config.yaml
n_layer: 21
d_model: 576
n_head: 9
n_kv_head: 9
head_dim: 64
d_mlp: 2304
vocab_size: 32000
activation: "tanh_gelu"
norm: "rmsnorm"
norm_place: "pre"
norm_eps: 1e-05
positions: "learned"
qk_norm: false
attn_scale: 0.125
bias: "all"
tie_embeddings: true
parallel_block: false
init: "normal"
init_std_qkv: 0.0159
init_std_o: 0.00245
init_std_up: 0.0159
init_std_down: 0.00245
optimizer: "muon"
lr: 0.00908
lr_mult_down: 2.0
beta1: 0.95
lr_head: 0.0086
grad_clip: 0.5
warmup_steps: 200
schedule: "wsd"
decay_fraction: 0.832
decay_shape: "linear"
final_lr_fraction: 0.05
batch_tokens: 262144
seq_len: 2048
doc_mask: false
train_tokens: 816300000
steps: 3114
dataset: "wikipedia_en"
Each number is 500 + 40 x the weight over its row's rms, rounded and kept within 0 to 999. Layers, rows and columns count from 0. Numbers have three digits each. The size before them is the row's rms in percent of the matrix's.

# down: layer 10 MLP down (transposed), 2304x576, rms 0.0622, rows 220-251, columns 96-191
# up: layer 10 MLP up, 2304x576, rms 0.0609, rows 221-252, columns 96-191
down220 097:446506523498517541506528526505568490465567502519447497496500507513433481510496471524531535427522515570492454362440533419552517547507511480495523474507506479641512493486468541458483457453425491441439426470601446582498475524526425468560439505422471490537551500500512510517469471545568537492
up221 103:442405488508449542506661557441477512513474560528528467558518530431507496503468482452491569489494459504423582497598569497451428485487535473440461462426580479491496523563435466531535480511462392464514512538585545476544415501532471521422469472494482578521445452495507521554576560447423521491
down221 105:537466479505454508483420448609465406436542431497506475487511528519496571470525511481467521501475497490446479511484483532539513524474531522534484487493448497549520460542529551536466422443545501468504471482455533489477540579458560457449444486574511459439496423434499494449458402499584468542
up222 095:536532499498472554595445511473505461419540479591485461467418493504450532515508555522418485631490521493440460550565519398476516509478533529488497508533493478472516507503548449496546490502481487527493514498507497498549522558431521421506471470486517550511513493479510491503495508462624545519
down222 094:517479474495483533558495522482457491427495464520478572507487510541513507492435508519520489455447410546459435486490509527440575492524437519491494529494481474562468544443467513504458449565507575481465496477473448513449513558508507511550541432443477513502436552473579476499490496514485536532
up223 096:529499515531490554483508502484521494486555451509455519479450471503478483494457460497544472502481500606543566460470499496617452476453487572566497465503479520477538527473497594525530516484425485494564459511525555479509489504429461474481567509463506475571548535471457533485508580479547426527
down223 094:511534446528519520479522486558536553558481545473543486557487524500473474560438483522499472432494549489425588517526521503531477541527455476467429459499533509506570532490552504504521489400507479504532557504496527465515588512474507469543518475566499510446495497498510542515536585549402485547
up224 089:589525458564522482491495461517506504488534463477481469487562464535469494508484517452518492413533544476504526437490455447600567466473497507492519508515504461542500510465493478475460541500453518557502511537572452461438472498448418467554452474505486483497510507454525501505548491538541567578
down224 087:515419522450496514483533508520487460485418511492470449478525479509574535519557419534451549498466532458550551446477556492433440552577488437505506465558511542411442451509491529494506487452509500494433414463532510477468487492523465473529517473485513458445518492546476499434471479533468481480
up225 097:605492496452464531464496497515504521467534478593506548538434477451497534494497559513517528501480441416515490509528513495528491469518537500519474464516479463494448515530430465534546509489418455441500553459587533522482513488524517484514548555478540487541500517518475530518494477500500493456
down225 092:518440503520513525526464448468477477499465515489501562476509449505566511546536504473480467468516513480515472561461485532486537539530455542547430469562454526531524565427497509482506503523476473474453471520508399461468535479515508439510545453433585515500513502520462538549481402517530545446
up226 093:486506520555449530426515464507480490496439458452462432542500517444455462548480540472489506564481493481548433540444480500392507410456534449439442553529521530507489500528535501434484504509489511450528530519502521459431463525527546528517483473559493505532538524478469481418438461530531529505
down226 085:533470468479530458482457525471484539509467507469527564466495491468480525415515434438524522460435503488533493515541510539441534432478505503529477444499491538471452546472475528422484510504476418501441406470432485513473498552507469480495422518447512545495449495477424498484520416503546516524
up227 113:495520465487496561541456472454464573460484552425506541457499521513529455454436557488512458514459523530562460503545535490503450514469463482515467562512513474475450509506520461431561524479524410512505532506595450533533551472545512510503493512481431555471528466528521538447482632554533416499
down227 106:454530472509551446411580495431488492518473513529537380520445530491559500536510539495465485492453456577479512565468560504452526481508524524487457548456521517552450460527518518442536520493504407496441534529427469536505496510483554490515565476464523484477488525507427462508445510501577499472
up228 106:480562574540496507508493532542450541560485484498496508469451519532502483510475511561574527476512530538470472400562486496523499507446472455531435456503513515532493492543499555560534427547560525527574492476521530538526486531508536480521451462506511433487526507532524559468490493438432520506
down228 104:497503528533524501462552535427469554505509492533492466489410524515488519513489550522560603522511527475552462561515474500519472495522501483435489556497500432447499548485527494456501476418516465485564476451519470532522469533489583532525499409495489520547604458481509500500449473505535465529
up229 106:514524502562489465473549587445504555487523470484453459571453469539520510517579492471534507563400539554469500509537474452452492443497451406445485532469562422529470435539483491533494400493466488555469472504556499468516584467404539502487469483516439450460485479469480459449515483453448453518
down229 101:533434512489529503510463525491491473552507611511535521444527574472505462479519537481464521470463523531514516506490500533462593515530552545467519565472418520492481513481473505458504469526440480536499504484515495472512403519514495472516471517464450474503504574515502523546507390520512541565
up230 094:513423500524512577434512497462516473529460536485503560426434529489532558512512566476441483490520477546493559531466509525501519558443598473517550500533514431487473515495468503377465488495545545423587544550556489479544543486520487482454472448460498517560513588546536542482482462493465482491
down230 100:460545527505512419543520506486487481454490508527458450504554514492424492497480529535510461478438572446513519463513437499484538459478449507501531487515458460463524511493477496455473452385445516557501606514475460465522490452508491554454527474573534488412454518542510516421471514506476552519
up231 096:523468526463502513540495488524486418474532557479533491434531492487465417537495559477447436601510575521440533555520494491415434531512542509633457488497479496533451439496410471541485508483478495540411493505527513491435494491484523478508473519507522491533536566548515448562496468478478538500
down231 094:493496467532546488429464557508489541473551562442488471537428494491535483494551553429512452415448479465531499463492479477517557522527483425502511449478570543444579494517556500508509583503479532525575489467528505551553519540490460585477494494481580529527397473571466461507449499491523426553
up232 088:501556492507512520398444513445498492516580462461649477561479506499477535439517548455422526517450457563568501475559470525439567577483488520510505507480509555518507550498539455523470456455424492505504521530520521556541455500514474556538520437544457434495458532481513486475540493456535481456
down232 086:539522494514563581497525477487503498576523510539444548480512475582504459521567444536530407464530494489381508479566506511480477478482467493507482549528443507501516434471447518450401464523591535620435478482388504432499553494464568478451485502453573475565541488525438586521493483499526519549
up233 098:512524497537469472552494532487507477463536536423539460497510525498434493443577528482508443541423479574540568457487498505551522425554533445561520522500502460543475470590562533538516448471501469500581572489521509565547507502454477426453498521522513497464539478484531545409499503480471482438
down233 096:495589509459531538442503503491488510501464504543483509468447511499527546471480510537446582457511468537496503520512465467554545517560486528446462493487546487471438508509504480492492482524533461496503521535500461546520484486466510481508498538451571497525442556492415469493504471512448512520
up234 103:551493484509471545581545498491537454530516463448494430442467431480459463526493448574517460496439549490519464494520416518488491510487528565435430458550479493546449491547543478446433576608513473560547492568472562492507544516494466536454451448477535482467471440527510423572481519501520428550
down234 100:502481468582558430440500527466387531533517531481500491490520489526473444511500418488535495479430518413589530457473495477457517548533490450496540465509535478415508498537470420488545461491548469531545528501492418580507483526507583474405509573561519501503501517595489490598474499550414493545
up235 090:465407513551469526515500426519543544485460444491462563491553564541449546443401576491442430502488426432545462495505526532462416555567415417404464527509458537541592606456477476470463493438540513499507488488455560485557464480422491485405499476538471526565496513493500523490513552508503495513
down235 090:538510551482537491525501552473506494480534531479492525518469542544533510517499522443408537516452451501555510529504535505497547482553587492514527459434585465503454574523497558540473561524555518571501462489525482560500535562431423520431467470513503459495508393472469435543453483468436486516
up236 104:549439522504538480526529487545538490565505505476496500549478546503494528441552504493527465516501455490455495516554473496545451440487579504535472468453488552529400501525599500483565478480443498490524468458498524540527532501524560562529502511438455558568519501463546568444475490499550531559
down236 105:553461485551385599443531518462507556495532550566465461482510465511524417539570537510463557502522524539590401506569517507446479443490504449514504463531497547530487508484477446500500454491462540497572554560497435487527614467513500502498556470451509460522569486477505494522525552476465558524
up237 107:492452453489477458511482510460479579536483499533498516538559508533432468452474484554499459491517451496543508486544470525512468556579543458504526545543503470496434471498511517480580454555495528551456571492487446402556553402467512546520513451519521558497472475473500463468550422516508499520
down237 094:517509529483518499518495490498609526545475475418506535513468497443511481538486497437458530537502479564554563492441570519517495491492565541506497528490566502539523560524523502556538540491566428497471515467516523493494500563492456535512538562479522474535534496503534468501372479514456482413
up238 111:547509490575490491455486571517496497497433562528492554559452517462487518550461557602512431513473492537458492444457546519509488524520435493543483420567475507436537447453507483498503457521559460476523466475463497522456548469562527488517476484488497467517595497485529501548485515521516387519
down238 104:493479559530486474565517495530510568466479473445464576421528435506445475551500496525510515535472541546526483542524481463507456417533547534496500486546534549541552484542459503540504467487468452502489432592493436500520465446444498570547524450557497530524512455473475540464482536513491512547
up239 097:472504539486489508547433468540509477559476469490516571462464571547538506481433496505556579520485488480473524490511484536529482545533432507518527453493460396560484459472409487492476523569480539462456490489451533472503502431497490520525468457528498536481480450501482522484563473465478494447
down239 102:525455581536477458461454459531440474525462570536433546539533456470491449557544473552535484501476550429407467504460514494496500479504562545488597500515513512423473498508397528493477504499442554568450516514474537506409476496494528468531601467504518509468472463442581526501536419588521485531
up240 099:539550440477528509514478524536500466523532515545435525418521454470531540507419564536497523469459484510549474517431555525547506480534575542540452435561423470457563556517431488455409506493548465474423488463429531536528463523442531497549499561500488470457511456463509534518506538451463433445
down240 105:477496544444481445488533430562496464498522556477499513522459514541449465495436518505519474504458480461467546482569467554467413500490442537513426436472437450510522499476538538515532490467518498513496479462427452504478550471493460525501460541498490508459528468453563564612579583448500448556
up241 102:533475502467549491524523540558478486470502433549545467434471509503536463477492496475507487456463570481435507572481492488507480525460495432496386533484469481466520463498419510552456506526496515521537472516606565517605493580470480530474489509505482533523477527584526373487503539468528595464
down241 098:510526518563578514442543485522492550533536536449548497471487529498491465494477540501540392528576529513441523504476431572530442507456446546507485544478528479498485498470525517453611534468535489478424581517519460428493484450530441448489470507420496485463487629552442472478486504443530544522
up242 098:528501472457452460491611513543513493536543545451496498428493415498456414525476489545516439541526430518460509517574508454544406542484481514513489572527484428491489528469541427490448575512524476444429448552496537415521532496502442462459469555529503531437464464543494502527471518437591520536
down242 100:520491583513525466468457454528481496524535457455523443463486438550512449514507490496460449431506487560500517529435501487497487479471551590536448557525532452559447479505541533409539542459453501495436519532505445490483501510448448494411530539495436447484498482475463524519495508530449523620
up243 080:490510468546506570527514509508487503526485493476497455457545512522470561463533445486492520539437425505488469515518506553482559479516550452406495466539440514518471467541552478521501460521524501510501563545540491479495476523576471525514485564500437495464492450546481459457536498461484549532
down243 084:502512471517528457506540467528494539555502468442558516505570501483539492530482459457462545492494516546494606514491515439538487577473459515557438500553600595461479540513553524460518509477454550494488488502456508457549483459477504550433513470518435454504497456532513615500525457481483509446
up244 109:507528495515480489503501364429460506475451542486528498479526502501507476488521516552395482466476587400491519520498488406498516514487478513478495499564453496427498487369537488475484521549413532477484508525514516473453526580525474525435467518514507513501501461516470559469453486487524502455
down244 101:534511443571442480518502508544499480561526545505463561424536538473507495494475461463523484522540577458529608480488463530479449501537503489521426483471539504586450484548495511502495552546439521464579511490528510472545429441494505447512478532472523582421442442472518522505541472518537465481
up245 103:448463531427459464440472529507500491435410526504544497512516532508448496448459496537514474481503476425507460480527536561445446492579540481506484508530495457510434498509532510481523474510561509409527481515482492600457418479502471464464502574513535503433523483538460488488519533526450527569
down245 095:559532433520521500490490499451451518512472509526472561537523436461459527554467528416483465468498491476446495464435512506515632504520510489542503477526491510447476489512540569448469415517452590418459430473470492472479482485508531430536446507523480504516520496521425499492451519500519513478
up246 095:484546433471533485409470513507497503497537476449458423455572560539506524494409529484536449473564515542558474489456465550530516530500483487486530565485514560513545537502434529513474517460499500488433468491476579512441573453467473490489495452493489543536357484526509536501491526469557453495
down246 094:506464592521462469451488511532462471478509550547448503454494481470457507481456486497591525420427554536496416511516539440463534459494533472465528485434583517510480457608478526407535519467461525504401485458511463507529478501500505505450501432534497425569498508474519416449462462459491442445
up247 090:473524554558497502541499508453584542525521479500443514534462514530470601466529554481562565485468476471452525469525545515516475494569494396527540479518530430474470470460537483523535513494542455481475543437489539523499452514522399537528523483470516464505446514479558441511495438528445565499
down247 082:419509457498555516520475466465494471521573500480498452458477484493473513544409509500458518542579521503499518443546578541548465515517495474552428485490458457471504468530485525452491478476455507451485541495478524550521460479449623457541464470493546461466561538512508469509495535452494541482
up248 084:565511551531522429492527506482520453511491519587488509501473522478475588561509484578490544495485556538522501517525530526555523445539549460476441531449462519583479475527567495478502527552529494475496485500480500457471467489480533488586428507546561500503520435489518503556477522512481521502
down248 084:447498481553479559533533569469507522474568489490455518539487469511472480516536512546472507447573496434445513508510444489499506505461453565526384499555521453545494511541532439503434439437489474512506510518446500399509468439515511488552559559481478507482450538473426494489490460476568484575
up249 093:464467488438490577530532470596544487506433539475491443463510481482528435476452469480519523453496527542472427526514572470459519483522541449467473539548455456496524434494519494439501505511537530504527519481483585532503443571439464586475509429520490398511569429521462512439540483436477552530
down249 092:460549531532520484461443496517491592491499519444522498498507493529498516557606512486481507592555442488458532515489545544572520446491535439415524491529512457526481524529505496540453535498500528568537494448412483557452497452426529481472528519481601557472560491503523481513534513547487522430
up250 106:549542463552431517477450515496580542446436482452429427467551558555456539502504464453546533468471419496516518550519496458497509474530445472456516442571448529538513469598479497511496422491497513562497422405521495422495497514564487568557481524535421470572513491498495505531555463469491524424
down250 106:476527500529453481487536499522523498439552526480544520498475573521443535562542527509548510535479473496492482547447574503517517524438469486494543507424584558426515550569509474527514533493452492532480445566581534588508503555501530491503475482494530443486558503561523517500487521429446500470
up251 105:501468479444460490501457479503505476583502597521525558526478554565471502473530483463435486544457442501505528501534505497423471530517445416462557504501513528497533531400582507521519509527470452516578484516494444518461518453499509576466558543480480491532507467491534485501528558505560499550
down251 099:517487455522530505553478506513523523507511500478489512499537508510481550531421484529472496482516515514435474545493550551555524562458474422502529554516474452496487518471496525421578502498543467477545448494488525433431463572471429530581486519573486461464466500507492516462494489469453560451
up252 092:481462573554486434506484426500481563455526464480532488481423469490491451477439415509528543434451438464451597520536493492479521608561468450456438500542525558517462534518514604467583473502512387432540440551551403531418423523521517577537421490514518475469542514520540500452550484540500469451